Part of a small language model's weights.
Size: 24 layers, width 128, 4 heads of 32, MLP 512 tanh GELU, 4.98M parameters.
Architecture: RMSNorm before each block, no biases in attention or MLP, untied embeddings, capped logits.
Each number is 500 + 25 x the weight over the matrix's rms, rounded and kept within 0 to 999. Layers, rows and columns count from 0. Numbers have three digits each.

# layer 7 MLP up, 512x128, rms 0.137, rows 412-511, columns 0-127
484474475506596498500541506500557523537449467445523510500455491512533503495464523482500491493509524526523472519448521507494499565480564512457544496467490494511530553537486543469469470484536478445494468492498525504488496472508487468494575460476491504473467522503471491494476548476532476512500493479454517486469439453520535516450507511461569566522517521466470512516510493545526514545481
499500500500502499499501500500501500500500501500498501500500499501500500500500499500500500500500500500500500500499499500501500499500501500500500500500501500499500499500499500500500500499500501499500499501500500500499499499499500500499499501501501500500500500500500499499499500499499500500499500500500499500500499499500501500499501500500500499499501501500500501499501501502499500500500
545472479529540521462444443506519473481498523544521450519520483506494473539513509491519517513532535508489460490508490507505448515498474454527528534496501525488488471513557488495448499475501520505536488493541505479466471470515497554463505430495503465428486496516527487460545473511525536523479516486531524483486520540481545534511459507501519502478550452463546528442496489506537496505499
535437489505548525544541492499464513474486540520460484517518421527538479488516463475522584493449570453494478508551437511534495458495549486537486552486471506468512526501522509546483450505527534536525518520517482501487515498475512482453514462503512500565523511474524511453497569499509515481502533466515536491554495505406504517529474511506520521504509476505484502489518492496543507474479
527539467472530517494483492532469507484495502438480483445538479488559514463480512535517514515541505561554501495467517492500484492585535561509509500487491499450500512455471498526494456485554424504502554484500516490477496475559500496499484482482548496537485541519510472564497560477495475532469458480454579472518559454460488557489466512473517476534500475495547537524504511586518514505532
499500499499501500500500500501500499500501501500500501500499500500499500500501500500499498500501500500501500499501499501501500500500499501500501500499502500501500499500500501501499500500500500501499500501500500498499499499499500499499498500500501501500499499501499501498499499500500501501499500499501500501502499499500500499500499500499500500500499500501498500498500501501500500499499
500502500501499501500500500499500501501499500500498500499501500500500500502500500500501502500500501500500500500500499499501499501500501500502499500500500501499501501501500499499499500500500500500501499500500499500499503500501500501501500502501501499499501499501500501501500500500500499499501500500500499500499499501499501500499500501500499499501500501499502501501500501500500499501500
517497468501532486518489498487526468519563480431489491519545507543503540502453533468490464502503537465503467529524498520455490502456472489501556512458516451473501491521449537486471487476495477496477529541518444481529518512521456495526544540489521523453483482503521530477481513480515473457547489456541520434531505477495472505488501535501500442574489473509543503480525464533520508459470
500499500501498500500499501500501500500500498500500499500500500500501500500500499500501501500500501500500500500500500499500500500500501499501499500500500500500500502501500499499500500499500499501500500499501500500501501499501500500501500501500500498500502501500500500500500500501500499500501500500498499499499500500500502501500500500501500500501500501499501501501499500498500500501500
499499500500500500500501500501501500499500501501501501500500500500500500500500500500500499500500500501501501500500500501501501499500500500500500500500502500500499500500500501500500500500500500500500500500501500500500499499499501499498499500499500502500499499500499499497500500500499500500499500500501499500501499500500500500501499499500501500499501500500499501498500499500500502500500
534455449478489500488501464464538507476457467492478520480432519521513524488452481429486472509510501463485495536485460529448500525482492471528529511470451493501501550452513505591448489480479482551484530441540442499497435468469513450543501542482519495485494451455512482405541531502525560501542487510469481482494543489504443525455476524518498479528529485420511490477463513524531550532508
495457487553547485516531485508509439501511549476456480457453516492490424494479470523478529528499512521470484462491434503536519509575508485523494521493479484441484460532498498461491483540519499546486492507507459458473567508556523452560491471508472468505514518536492533495477481474519520440480492445512472487547504516469522480528481461527514506542503501494545466485452466465541544444510
499500501499501501502500500499498500501501501501500502500500500500499500499500500500500500500501500501501501500500500501500500499500500500500500499501502499501501500500501501500500500501500501499501500500500499500500501501500500499498501500500500501499499501501500500500500500500499500501500499499502499501502500500499498500501499500500501501500502499501499500499499500501500499499501
551460493491557498509510492410566503506478406499523450558521518507525503460532491472497512495490508512483480491497481507521479501498511490507519499530488522498464511483518553496485499464478512485512450499538492481482494475477479504477551521495450442528448497457457523518505489470516502465516457505485512515569505488482468527500491483516481470517532497527525536505562458537520512519466
538465528525515447424468466470528456508470560418587522514488521488527512507485505489467455506489522512521517591542500484477472523532612494507503486490494513477478521470502509512494469511520508512500505494498476541437531500481549521530509483501472454512491479501571510478501567494497514493550489483494536514501514527459479543461542524511509457492490506526465456481490456488550511477501
514433482518533541490500490455492506456484539481526454500499522493482511480494511520485517485456529505514468507492457499483463549539521463532546551514535455494543413476528509515505496499511519467480515494488452488503498471498508467541542487466471488501501537565493500460548545525491489513496503483548490543461513455478509473489462468516551467584465499499494512511529519491510492493458
597554480500562497429505474474514469486567513512464408533494427458481485481489538523499491537489490477489446512518457457566507531563520478503507510490434449457529472463527505521509485509529488478478552477502485463492495489514469548523504524514504514501485520497483526489545528493498502449501448476429502486521504508494483490481445505480491513518536504483540507539490483560517489503498
524445516507558522532499455532477440436510481452512455505446491535514503449479517498484510482517527527485474505473479475503497487513553479500563464538495472469521512536519479501488471471518480490464487538490477465460491473559522506535481495444482468504501523470487449479518490421541510509499488522498465447500512505441529491493506510448512457564513521485581573521484488552528441476463
553478472494551491464494467518530490469495562483487500465498458518524497486470469465470493515483515500468495494457479511456421519481524463513520489540486457484491525550560499547486488523560484503490502529475475530462503501531495453556460508511445440519521522528517492531495522488499532431453535498494505485508452532505509495508466507479525520559493487486505505532482500529520450513495
541511502465538498482473506477516471497500480516545486510443543468487499465442512500517471514505491459504503489534518510517526547480474525525511495514518521510502510513529515459506493499490496483460486465477505487377539475501445437528503528463492500523497500531516518509476488506497553435516468514497546519466507488482493498494484477500493451506468520544541534510527507532506498474462
504515492507517492467475444458493482500498522488514459448481521519521472535447539470471562485474454522513540485487412512476490490565562487584538509489442509469464476508458493503508497488499490487546487476516468501506504463490487475495469522444493463429526553479490517511556526516508452550506472436441464496478482497452477522506456511510451500484482455515488508529505512482520449501496
546495430513561485497531520486529463495492530498487541428451521509487490460497544534501503501491540524534502517481467531512503497464553567532512533495497484498438482542512472519501472504535500487490520514473457493514552514491483527460506482468490495511510507522480477551436526495577478453515463476479473481475511519470548475478505477459535462494487493551520493561428501485544492514576
500499501500501500501500500500500499499501501499500502500501499500499501499500499500500501500502500501501500499499499501500500499500500500499499500501501500500499499500499501499500501500501501500500500500500501500500499499500500499498499499500499501500500501501500500499500500500499501500500500499501499500501500500500500500500501501500501500499501501501499500498502499500500500499500
500500500500500500499500500501501500499500499499501499500500500499500500501501499500500499500500500500501499501500500500500501499500499500499501500500501499500499501501500501500500500500500500501500501500501500500501499500499500501500499499500499501501500499498499500499500500501501499501499499500499501499501500499499499500500500499500500500500500499500499500500500499499500502499500
457529541440518474502458468468474404505518534450525505484498485544472494435565499530550541525479478511487513463540502505450517509458568554534487477496479511451492485520516513509466414481552481528528510486484440513510401475472538527497481496439487503490474512480486531504525507519485503497451463426504550512558526454528499525506540503524497480474464504519486509528492482480531497524476
499500500500500501501500501501500500500500501500501501499500500500500499500500500500500500500501500501501500498500500501501500499501500500500500500501500500499500499500500501500500500501500500501500501500500500499500499500501500500499499500500499500500499500501501500500500501499499501501499500500501500500502500499500500500500500500500501501499499500501500500499500498500500501500499
493433505530542483534446478564493450485490514449482545491521478523452518468466590502502520494497515493559493501520525539501473481517539484488512548510501517448491497442490535489443458517518455530476528542531483463515491484555513521497526530499498513460513489523464488509527542475529523529499490475559518519484432424487518513489497529500546483562542496437433525552519530503515550497496
499499500499501500501501500500499500499499500500500502501499500501499500499500500500500500500502499500501500500499501500500500500500499500500501499501499500500501499500500501500500501501500501499500500500499499501500499501500500499499501500500499502499499501500500499500500500499499501501499500499501500499501501499500499500500500501500501501499501498501499500500500500501500500500500
509488493521535431498513539456460464505534514528532451424553466512501501495529493497468491498512497528519482525482544535519554505552538492517467500473522465411491513458493479506500473490542493499463483481505492490472476491509507537524523528532503486474518526478474465552471533518475501490510481434486495474552520518487460501513480565511483518517524458460537502515453522580545471538561
526481501514517430505536481482475522473509492517476467450397505547498499472537504550504577487441459485522474497489476508521485502552535494448498519516485475452469532483506429510456469536486424471529559440543496507478496458525483495544542492490496513472505556493506456482497486495495483578507538457448504499519503533450537465512460515503522497521535472505457460490504523505518501524489
511454525495540457456477519469495491510509504474448508484417452486495443537509502553484440503474497517480495488530450489508519463482453474527537532529481512448517543521482458498468500506499518496494452557506442497495487502516499489536539482498464483528458481526506476440495507555537560441538507444486490496480487520471533512489491468463567483520522515475524505500409530496516506456485
500501500500500501500500500499499500500501501500500500500500500500499500501500500501500500500501499500500499499500500501500500499500499501500500500501501499501500499499499500500499500501500500501500500500500501499499499501501500500499500499499500501500499499501500500500501500500500501500499500500502501501501500500500498499500499500500500499500499501501499499499501499501500500500500
501501500500499501500500499499500500501500500501500499500500501500499500501500500500500500500501500499500500500502500501500499501500499501501499500501500500499500500500500499499499500500500499500500499499500500499500501501500501500501500500500500500501500500502500501501501501500501500499501501500500501502499499501500498500501499500500501500500499501501500500501500500500500499500501
521507470520570494537492487538558468481471499500560488500504549499514457470510492526495545543450492444444481536492471496540538480528481447494533470491520511482498486490452538480471489517460467482479507516476440505522484543508464503548518505454487482562462490466506498443515544512491512532508455487518490481532529486485449474481452527552465442553563444517490490464459527533533504518511
500499502500501500500500500500502500500499500501499501500500500500500500499500500500501500500499500500500500502499500499500500500500501499500500499500500500499500500500500499498500500500500501499500500499500499502501500500499500499500499501501500500500502501500499500500499501499500499500500500500500499499500500499499501501498500501501501500500502500499500501500501501500500499500500
531475488510529450511455484517505497517485516476505552476434465542507492487467497503457480527539477455509546503499462539511542466507561480526537513491504527522518464521501515489503499539480505476509447511498515490452489479461515508506472467482450474543525518458526498498481479522538504470491488493498578489500494509471523519467546519539494497516493485506491518435506522486531470527435
471481479546524539566500458478475456513495498467442504508532463528459502492469491499504573522527461470499489520458525485467490539560502581535490479494486499514524509535446442468457455454501487510470455532489464504536538468449520556535520490444527495449480446518534476517515505468535504496501487480492505505506456496504492503465553465453556455507449532518460579501481522457540498527481
500499500499500499500500500500499498499501498500501500501500501500500500498500499501500499500500500500500502499501501500501500498499500501499501500500500500500500501501499501500500500502501501500500500499500500501500499499498499499499499499500500501500500500500499500499500499501500499500500500499499500500500499501500500500500500500500501501499501500500499500499501500500500502500499
511523531494555510465532473473470471474503487515504537492463530574511479489547499525496512526453482521455514529488451547518481448472471536463507547538456516490482579504477495452433450521483500519562470476475493514504523504548510473528502436549488508517462550528535479463480474518513503471500440466467523500521485531481479518504511515480483501486495499489515528485460509471509512476513
500499501500500499500500500501501501499501499499500500500501499500500501500500500500500501500500500500500500500499500499501500499499501500500500501501500500500499501501499500499500500499500501499500498500500501502501499499500500500499500499500500501499500500499500499500500500500500500500500500500501499500499500501500500500500501500501500499500501501500500500499501499500500500500500
488460465475516538501487474521478484498457467497510501538485489506498498516520536514497549498504505494517516462472497519522504552521469521527512481479478474491503486507506481497493504518493469486507520522526477488462528496521506522542475482506531511522489484549497533542464509491507536521530460468480494510501489465491489495502477495515528467523501485502484510488500505508499477495490
499499500499500499502499500499500499500501500500499501500499500499500500499500500500501500500501500500501501500500499501500500500501500501500499500500500499500499500500500500500500500501501500500500501499499499501500501500500499500500500500500500499499500501501501501500500500500499499500500500499501500501501500501500499500500500500499501501499500501500500500500500500500500499500500
506440548494500463507506514526551423506417529519524472499408454520505519517487510497531502517398509468472515490497515501587483461480501593574481471506475451507519504516477481495480454502530449535491442515487510540533508485538488537502505454511457470470507474521523479513529462495473466522492500509510564472513440466461468576505460490477524487485498493526461566504529491573527497527517
530506486505539516485492469505530475538513522456499455504477527521509538478465519480494517497537443529472490521528469523532467544492497540526492512530517496502534511482534514495485492451504521527492541497507451505461490522516481502482532514469464490444516485563494552486502509528500513509483512466549525514497480494475489519494490489524507476553494490485528477497503488478516517463523
501501501500499501500500500500500500499498498501500500500500500500500499501500500500501499500499500501501501501499500498500499500500501500500500500500499500500500500501500500500500499500499499500500500499501499500501501500499500500502501501499501498499501500499500499500500501500499499499502500500500500499498499501499500500499501501500500500500500500499501501501500501500500500501500
575471502494516482478505486493542479503500480461493486487463496471510454498500525504512439491513490513497535487538514488529518512489501558548489504512484500478500525496538512487461493528504462504457486476511504474529513489536462567478465510506492491477469533491497513484505488497499500472489468488510498543427486503496491537496495503453508473502459460511526492513518499510506461465509
467509475470547511483471504452498520498496526484515545492464482516459524490525529497504543505475494484517512529489499505497493464475563507542542505485477522475529503505538453443475472450468493577502497518474510522427459486495480495526560493439478467518443512501466528513531526484506475522529434509565495489514507497488485507470501517548530465497531495514406525523454566497522507560464
500501500500498500501499500500501500500500501500499501499500499500500500500500499500500501500501500501501500499499498501501500500501501500500499501500501501499499500501500500500499500500500500500500501500500499499499501500500500500500499501500499499500500500502501501500500501499500500500501499500501500499500499500500501500500500501499501501500499502501500500500501499499500500499500
548450482459541521437471486459499535506485536492511501503455533548477501495509485528541544503442512504482460504494499502585496523502486465470514477537515546499476418541501492498464479496484542505545454508527544491467456490513485507582520495478501495519427481537471519449512541472485495511529440464504481552510487475503512493536490476495529448553476445555473501468501506499519473536504
500499500499501499501499500500501499499501500500501501501500501499501500499501500501500500500500499500500500500500500500499500500499499500498501500500500499500501500500499501501500500501501500500500502499499500500500499500498500499499499499500499501499499500499501500499499500501499500501500500500500500500502500500501498500501499499499501501499500499500499499499500500501500500499500
604473489494549526448489498452505522465431450490514497493531508436551496510528510426508466491431499519506489486510518514508532555460496482503483484490463494499458555486510508529471466521502504471499524447452484487459519522521526436558471507525446516532497484522574519442501528515463506515537458498505555528493476482494461488540493500484526476529572516507487539509488513519520477533479
479457456485524509519501422493447510470540494547506503476499514464452467529490518484519543498458537485493483508431473494471503527485474508560527545479490516461463480451483437492450489438509561471541539480505469441504507480531517528529490484459520472446454515467500527516480527535513491482484491502523511510471494514481498531484469473558551499517519485508493483465525540502511499505512
547469513525510547485487466494484496417515607546444480511503500497491507499552490485527544502452529520521466482463465493504491454494510537436456541490471500430451517416490495517469475503528470517531463541504463488547545464552509529513495505474502500532492488536512541457529506485497504523495506495480567492535496520479488506514501509460533504527491478441539569477517558571516508515495
512530492576509567530491536529514441515482489429497526469545531533513505476472512479497494534556496485481461533443524453505556496519501566507516506494442486510470554508463500497459448505549498522513483546523486488486461504471506551553533496491492473469455512551538534541525525490446469477540506466455481504534546442518434523482520478517485454486486499437487492518518504549548512543499
536502529522510527458540472441527471439483511525471469507482502543490520467553488473525516565507493481511503515460505525549531527515513519519490520493476474522497499504500460495491477458495492473478481528495467464492459473543432480548473476513453561477457479523541498530547534464515530532535494469489473517470482531536479522505460484465459484486520517500483490486572486498502513511495
499500500499502500501500500500498500501501501500500502500500500501499500499500500500500500500502500500500501500500501501501500500500500500500500499501501500501500500500500500500500501500500501499500500501500500500500500500501500499499501500499499501500500501501499499499501499499499501501499499499501499501501500500500499500501499500501501501499501499501499500499499500500500500500500
522485480493559500456541521462479479482507522443536504486460458427520547542464499480492531514470471493580549480519519508521513494489577486565560480519430499525562474508468545515495463536504449497495493531526496507467456468481496553555454521486536479481476520532509519503488529529503551542490503467513493502490520432424448537516495541546553422538462483580527480433479493530545507481494
507500420536515457469463475538467484463491504534480484487467533532478484511466551493518485509531522567470493481418498533484502526532481515493552507491440491479448490515500467447484479491512519515555472483509461490489489500518453479480492510466447497502524508457517495504545558509545466527536521485511535433566492548480543481420467502537514511492536494500518487439484539483524502504426
521473513535586457483512419507489495455505529485503444474459507464483476556491524500513449530489538468429498532528456456479461498471528533486457525509456485502511506493498474496513486528510426461490519494481472508528450411480489462498545506523464469490473503508495499504513557530490519508535459486576552498489474511510549514465470566477520494488533478514485499475479488526536426502483
534539508487549494473486494491498513489500463491501517540399510466516494477514562489506531493487520531484504500521510522516521512537552509528497499488462523445503471508486498506492490565500512548503493522486464489511494511522491509491476509468465478460504531539447487509507508480502505551465526486516528495537492516445417494491479506488490496538514503582523516502491512494505547521483
472460486478525548552486466508522510495500494475529493478501493539591491512502527502545514509468526497501499508468452529546487524509453472477507513520512499519507467453550464506469461517527503450574405537463510495457482503543566508582482472466473507474485517483497479482461485497439500495466475483481524461524490512480525509438482553502505470489501522524515526483481519538536477501497
500498501499501499501500500501499500499500499499500500501500500500500500499500500500501500500499500500501502501499501499500500500500501500500501500500499499500500500501500501500501500501501501499500500499500500501501499500499499500501501500501500500499500501498500500500500500501500499500501500500499500499500500500499502500498501500500500500498502499499500501501501500500501500500499
500503498521486539525484569516495459489484503464467492500525441490533516488528462506483502531451530525504510476479492472557565434542510499485530469548480487435558477542449482504469478455507527542491465471472524498508516477548511550472508501461523475498471500518520536483506472472539488551470463538494511517479509512474498527558469502511516427470534525477513526491483475549529518524503
500500501499500500502499500499500500501500500501500501500499500499499499500500499500500501500502500500501500500500500501499499500500501499499500499501501500500500500500500500500500501501500500499500501499498499500500502501500500500500500501500499499499500502501500500501500500500499500500501499500501500501501500500500499500501498500500501501500500500500501499500500500500500499500501
483471484567478520517528509452505427412510473431484532455536504522483510493502520467462513504532477434458531509513528496476477475563481516503476515465510492503501498512509493459505472454537512505503507490487504491488511513527515531551463475430471528531509522518502447513483502488460484581536528476511535470494452435458493556529471571524569464518520468522479474511526513517521462578523
529468490469513478459444544476521474478455537473474568481458476513514474524517497493497497493482510496542534537505517516519494541476562448539548495478472502513491518486555517512471491521523499493467494477473510470519454493536493516488509530488469506529487474486515505449515490443469495535493488491501473538450456524490504505505499468467526459555485507496487499530512500520511522544487
500499499499499499501499500501501500498500499499500500501500501500501500499501499501500499500500500501501500500500499500500500500500500501499500500499500501500499500502500500501500500500500498501500502499501500500500499499499500500500499499500500500499500501499501500499499501501499499501501499500500500499499500500500500500501501500499501501499499501500500500500501500500500501499500
500499501500501500500499500500501499500499500500500502500500500499499500499500499500501501500499501500501501501499500499500500501500501499499500499500500500499500500500501500499500501501500502499500500499499499502501500500500500499500499501501499500500501500500500500500500501499500500500500499499500499500501500499500501501499500500500501500500501500500500500500501500500500499500500
500499500500499499500499501501500499500500498501500500501500500499500500499500499500501499500500501500500501501500500500500500500500501500500500500500500500500499501501500499500501500500500500499500500499501499500501500499500499500502500500500500498500501501499500500500500499501500498500501500500499499499499500500499502501499500500501501501500501500499501501501500500498501500501500
481418511456494459460525522521497466532536534546507518541432484487513436501442523484509492491505515519531473486545538479551519520497516475522466484504510463481469531487466514472491486434523525555485490557533425509515559471490500487485522501479483478476479502459504513481514468525550530520481531463507481497486493517479552485484514512523558484571477454490530525498453561526521457493468
533458492541594476421517524450520483491485491472484548426541484457525514515444525452497510532499538488522536549552486489483538523505547515546527519468528498491509489480469534529486489476498466465503550454528480513499496481525487502549468512425516490488477555526539553573515546438518497531484493502469503466548488492478456522449451541465533499573498507501460485448487460497526559540541
535486464494539438499502426500541521462490508481516473453467537471439499496496511459532514520498512473525470523445523466436456521532484504463484507480493494467476468469517528498505467474505479511458483526490460461473564506562489430485493512474468521465515522442531528502500530474529490463515450470452536417512460511482547519504504484543478474508485545502486484483503496538539432531496
499501500501499501500500500499501500501499500501500500499500500499500499501500500499501499500499500500501500501499500500499500500501499500500500499500501500499501500500501500500499500500500500501500501499500499500501502501500500501501500500500500499500501499500500501501500501501500499499500499500499501500501500500500499500500499499499499501501500500499501499500500500499500501501500
519507452541511574471513490384491434509472487454470539478511540513510519503484523466516483497500527452443501527475486540531503520479472516487478516492473511479532452540448474483498474530477525490527487518514489490455480497502483555527488538446497491475505486524525553536503486498499547519523470478471514439480514535493497483510483498498493521522451518551508521494483521486512505564550
551486506509507500434539493482476429445452531493494463454479452484479439524455547485514446496474502446525498508484486483527489492498508521509473503525509476493512499541513519435497461505503551472500492446426503441480475467518494547494517504506502502485516539511534500520440513485535489490448445513485532515514458483441496525520519532477505496472525499553582502512468528519519456480472
515481507489496489450528472515532505516494431472504493483517526485420492528492500444508492509462528465559462449479488499521521469472550500496512497497492406482485465520488490444487429519526529550487480506478491499514558493499471532516538478480471462546499509543487542503483519527513511487483493506510517544391466505506494505514559473542520464537483478528505490504458501515526447487475
454515524489486440458538510530534504519484488464513531459475489558472463469520537486523508544490499502488514463447501486465509505574519493515515485479484480398503546518542460460491485492501526513510439540438490474494513542485522509470552469489480434491485518497517517500475446474453483501477472479519541524493532456489502479497562502528509485511494498512485504533513499519528458543452
486474498476529453431566559502514464480531489507467487485468474512559461492472510506528524501482512488500485505492527505444522497476491576501521514493490465504479511524466466508500443484526499520509517492506501490472463523501466521518460543507517521452504513499523514489533498546537535481486485479449486527519487520497519495480501517428538478550451477517512463524474517531528514532493
602480520566554504456503507463460529445500467529545524504452497472521457499463523470468480480447517526542484520461535471472539502536519452538544498461511479477463492443457498508482489465492506476452526519466472490488452429528480506545448504526488490510499502531491468481467543508479473504499446480503512514484507462498515438482513535485557466579541509483526502499448511574530496474557
500500500501499500500500501501501499499499500500500499499500500499500499500501499500501499500499501501501500500499500500499500500501501500499500501500500500499500500500499500500500500500499499501500501500499499499500500499499500501501498500500500498499500499500501500499499500501501499500500500500499501499499499498500501500499501500499500501501499501499501500500501499499500501500500
499500501499501500500501500501501499500501501501500502499500500499499500498500499500500499500500500501501501500500500500500500500501501500499500500500502500499500499500501501500500500500500501499500500501500500500500499499500500500499499500500500500500499500501499500499500501500499500501500500499501500500501499499500500500500500500500501501499500502500499500499501499501500500499500
501500500500499500501500500500500501498500499499500499500501500500500500499499500500501500500499501500501501500499500500501500499500501501501499501501500499500499499501500500500500501501500501500501500500500500501500499499500500501499500500499501501500500499498499500500501501501500499499501500500501500499499500501499500500500502500501500500499501500500499501499502498499500501501500
529446521506552463423487504486513539490527484546538419503478506464533509495452569476500553521521473444476504472495521509464489495487573466570525482488562494510474472514510507500488497533483490476508514502484440494466502516510458443512498509450426493495512508509490488578459591494502508510443466474531518457486491442502509523455517527515582472522516485509421527498443500494521469491516
504492510496561452499510497489525517540507469513504463417491513537541505504504520482527506513539508485496483502534536528583481527494533520513539491477478489491517452500520579538450500549518490539475493447472479430495471477518496561524502518457456510534484484510447454485436494482501472484506452500460493514507477515510412525473486464555567454507462474599505458551530490513531458502476
458498515529505454536487554482537412469507548513532486460492521535490503478514516453514520496504486472525507505483426512541486446479492443520527486519481510520534409507464468457500482483522466538530485490455467487470489508469480548452508478425458504489475509501487511527498493521498450477497485477490539504512518498525490481451503557528503422551500499468527483533488481592538476506429
500499500499499500501499500501501500498501500499501500500500500500500501499500499500500499500501500501500500499500500501500501499501500501499500501501500500500499499501499501501500501501500500501501501500500500500499498500500500500499499498499500500499499500500500500499499500501500500501501500500501501499500500500500500500500501500499501501499500500500500500499501498499500501499500
500499500500500500500500501500501500498501500499500499499500500500501500499500500501500500500499500500500501499500500501500500499500500500499500501500501500500499500500500500500500500501500500501500500501500500500500499498499500501499498500500501500500499500499500500498500500501501500500500500500500501498499500500500500500500502499500500500500500500499500500499500499499500501500500
471492517527480470482490503522480452499526508464481529449455484506477402476493527490504552513550462529555512506548459500537431473545522501502499552525462455428486478475499493482501483549509451468494500487528503459528473421466486561503579538464508462488425538466496469510460467474549501475522522501491546505500504473509510487497501544474480505504534458471501472483477494529545521500479
519499444543515504507508492440515431534489537541494463463487520481517498455512545531489487516517486520505521503504434514540489495554483488542536502492450506484492501534517531477445476502496536488530468543466457461506429503502456568472508502488488494467522484462504525552469518454465547477509509434469476492411548529420516489504530468525512501507488484484525476513479474506547493480473
532513484522492498500490525510440521492479511516493538424492472488502491459466507490526482486505517539508410499510439508554558419521481519488535507467509468509473472505463482476466495451480487519498505577499512521488533502538512520512503467497481492457477528501496452508528528513475479491502501459531526536503441546492560491519469551488493474531527479474536557472443478487522503506545
530510493521503487515524476526507461499487484517484470453476462506508537534511525514536441498536518519531508530518439507501499463502502466501492528489496486450455519440506515508463482543512527506535483537500460524527474446513502514505518520491494503476485490531459459486494591464508513549512536501554531517530508470458556479500473508476507537521514492512511526537485538462517507536484
500499500499499500501500501500500501499500499500500500500501500500500500499500499501500501500500501501501501500500500500500500500500501500501500500501500500499500500502500501499500500501501500499501500499501500500500500499500500500500500500500500501500500501499500500501501500502499499500501500500500501500499500501499501500500501500500500501499501500500500500500502499499501500499500
480455505534469464553536553447432495518502549514498492454552508483557490496533491459491538506489523452472519559455524467535507482515461504509498527495486521506464531474495485520450472494522488502463481477481519522447481507474487554509530476414542471510483529496485484467500442453546460502490464479473473512550486475504442470434493489476522463524439453494476496523464436492539508594515
500499500499500500501500500500499500499501500500501501501500500500499501499500499501500500500502500500501500499501500501501500499500499500500500500501500500501499500500499501500500501501500500500501500499500501500500499500500500499499501499499499502500499501501500500500501499500500501501500499500500500500501500500500499500501500500500501500499500500501499500499500499499500501499500
552473424515498508520535487509466455517485516480515454470521500467517484528538520496513498487527490506448536493529407506551563479522488496480519520537539477459490496484491522483485479505497512466525463485495474498494406445518538525517543475467497382462471522522472561507500512433475523449472495522540490482468516479480456565538434513543533513501471482513514498465509483495538472483509
497489509461496487510524495505457462498460502510534457524503497491480524474515502494515525499514514516516486488514516481510532461466490513509508500503493463427462482491482449553466493532466541504458488492511481508509517470510507490520511480492502472497465552477483485494555514503535463508524458503527515508497502491470551494516424470488528486541498491477544547505487515492497516481453
517385481529506475519482488528512501489457498409481493444474482513503498519511537464484476489492486476469514531480508485503462494478494498526530517496516492473531519460502524548480482488487486495510482477558473467510462448458552447516559541520457452501471461469448515459501486533574471485554487511542460488523499515484549558465524540510504502554488482464469547504465510507547492508461
499499501500502500500501500501498500501500500500500502501500499501499500499500500500500500500500500500500501500499501500501500499500500499500500500500501499500500500500500500500500501500500501499500499501500500501500499500500500500499501501500500501500500501500499499499500499499500500501499500499500499501500500499500500500500500500501501500499502499500499501499500501501500500500501
500499501500499499501499500500501499500500499500499501500500499499500500499499499500501501500500501501500501501498500500500500500501501500500499500501500500499499500501500500498500500500500501500499500498500499502501500499500500500500500501501499498499501502501500500501500500500499499500500500499500499499501500500499500501499501500500501501499501501499500500500500500499500499499500
499499501501501500500500500500500499500500500499500502500499499500499500499500500499501501500500501500501500500498500500500500499500500499499499499501501500499500501500500501499500501501500501500500500500500499502501500500499500499499499500500499500500501500500500499499499500499499500500499499499499499499502500500500500501499500500501500501500502499500500500499500500500500500500500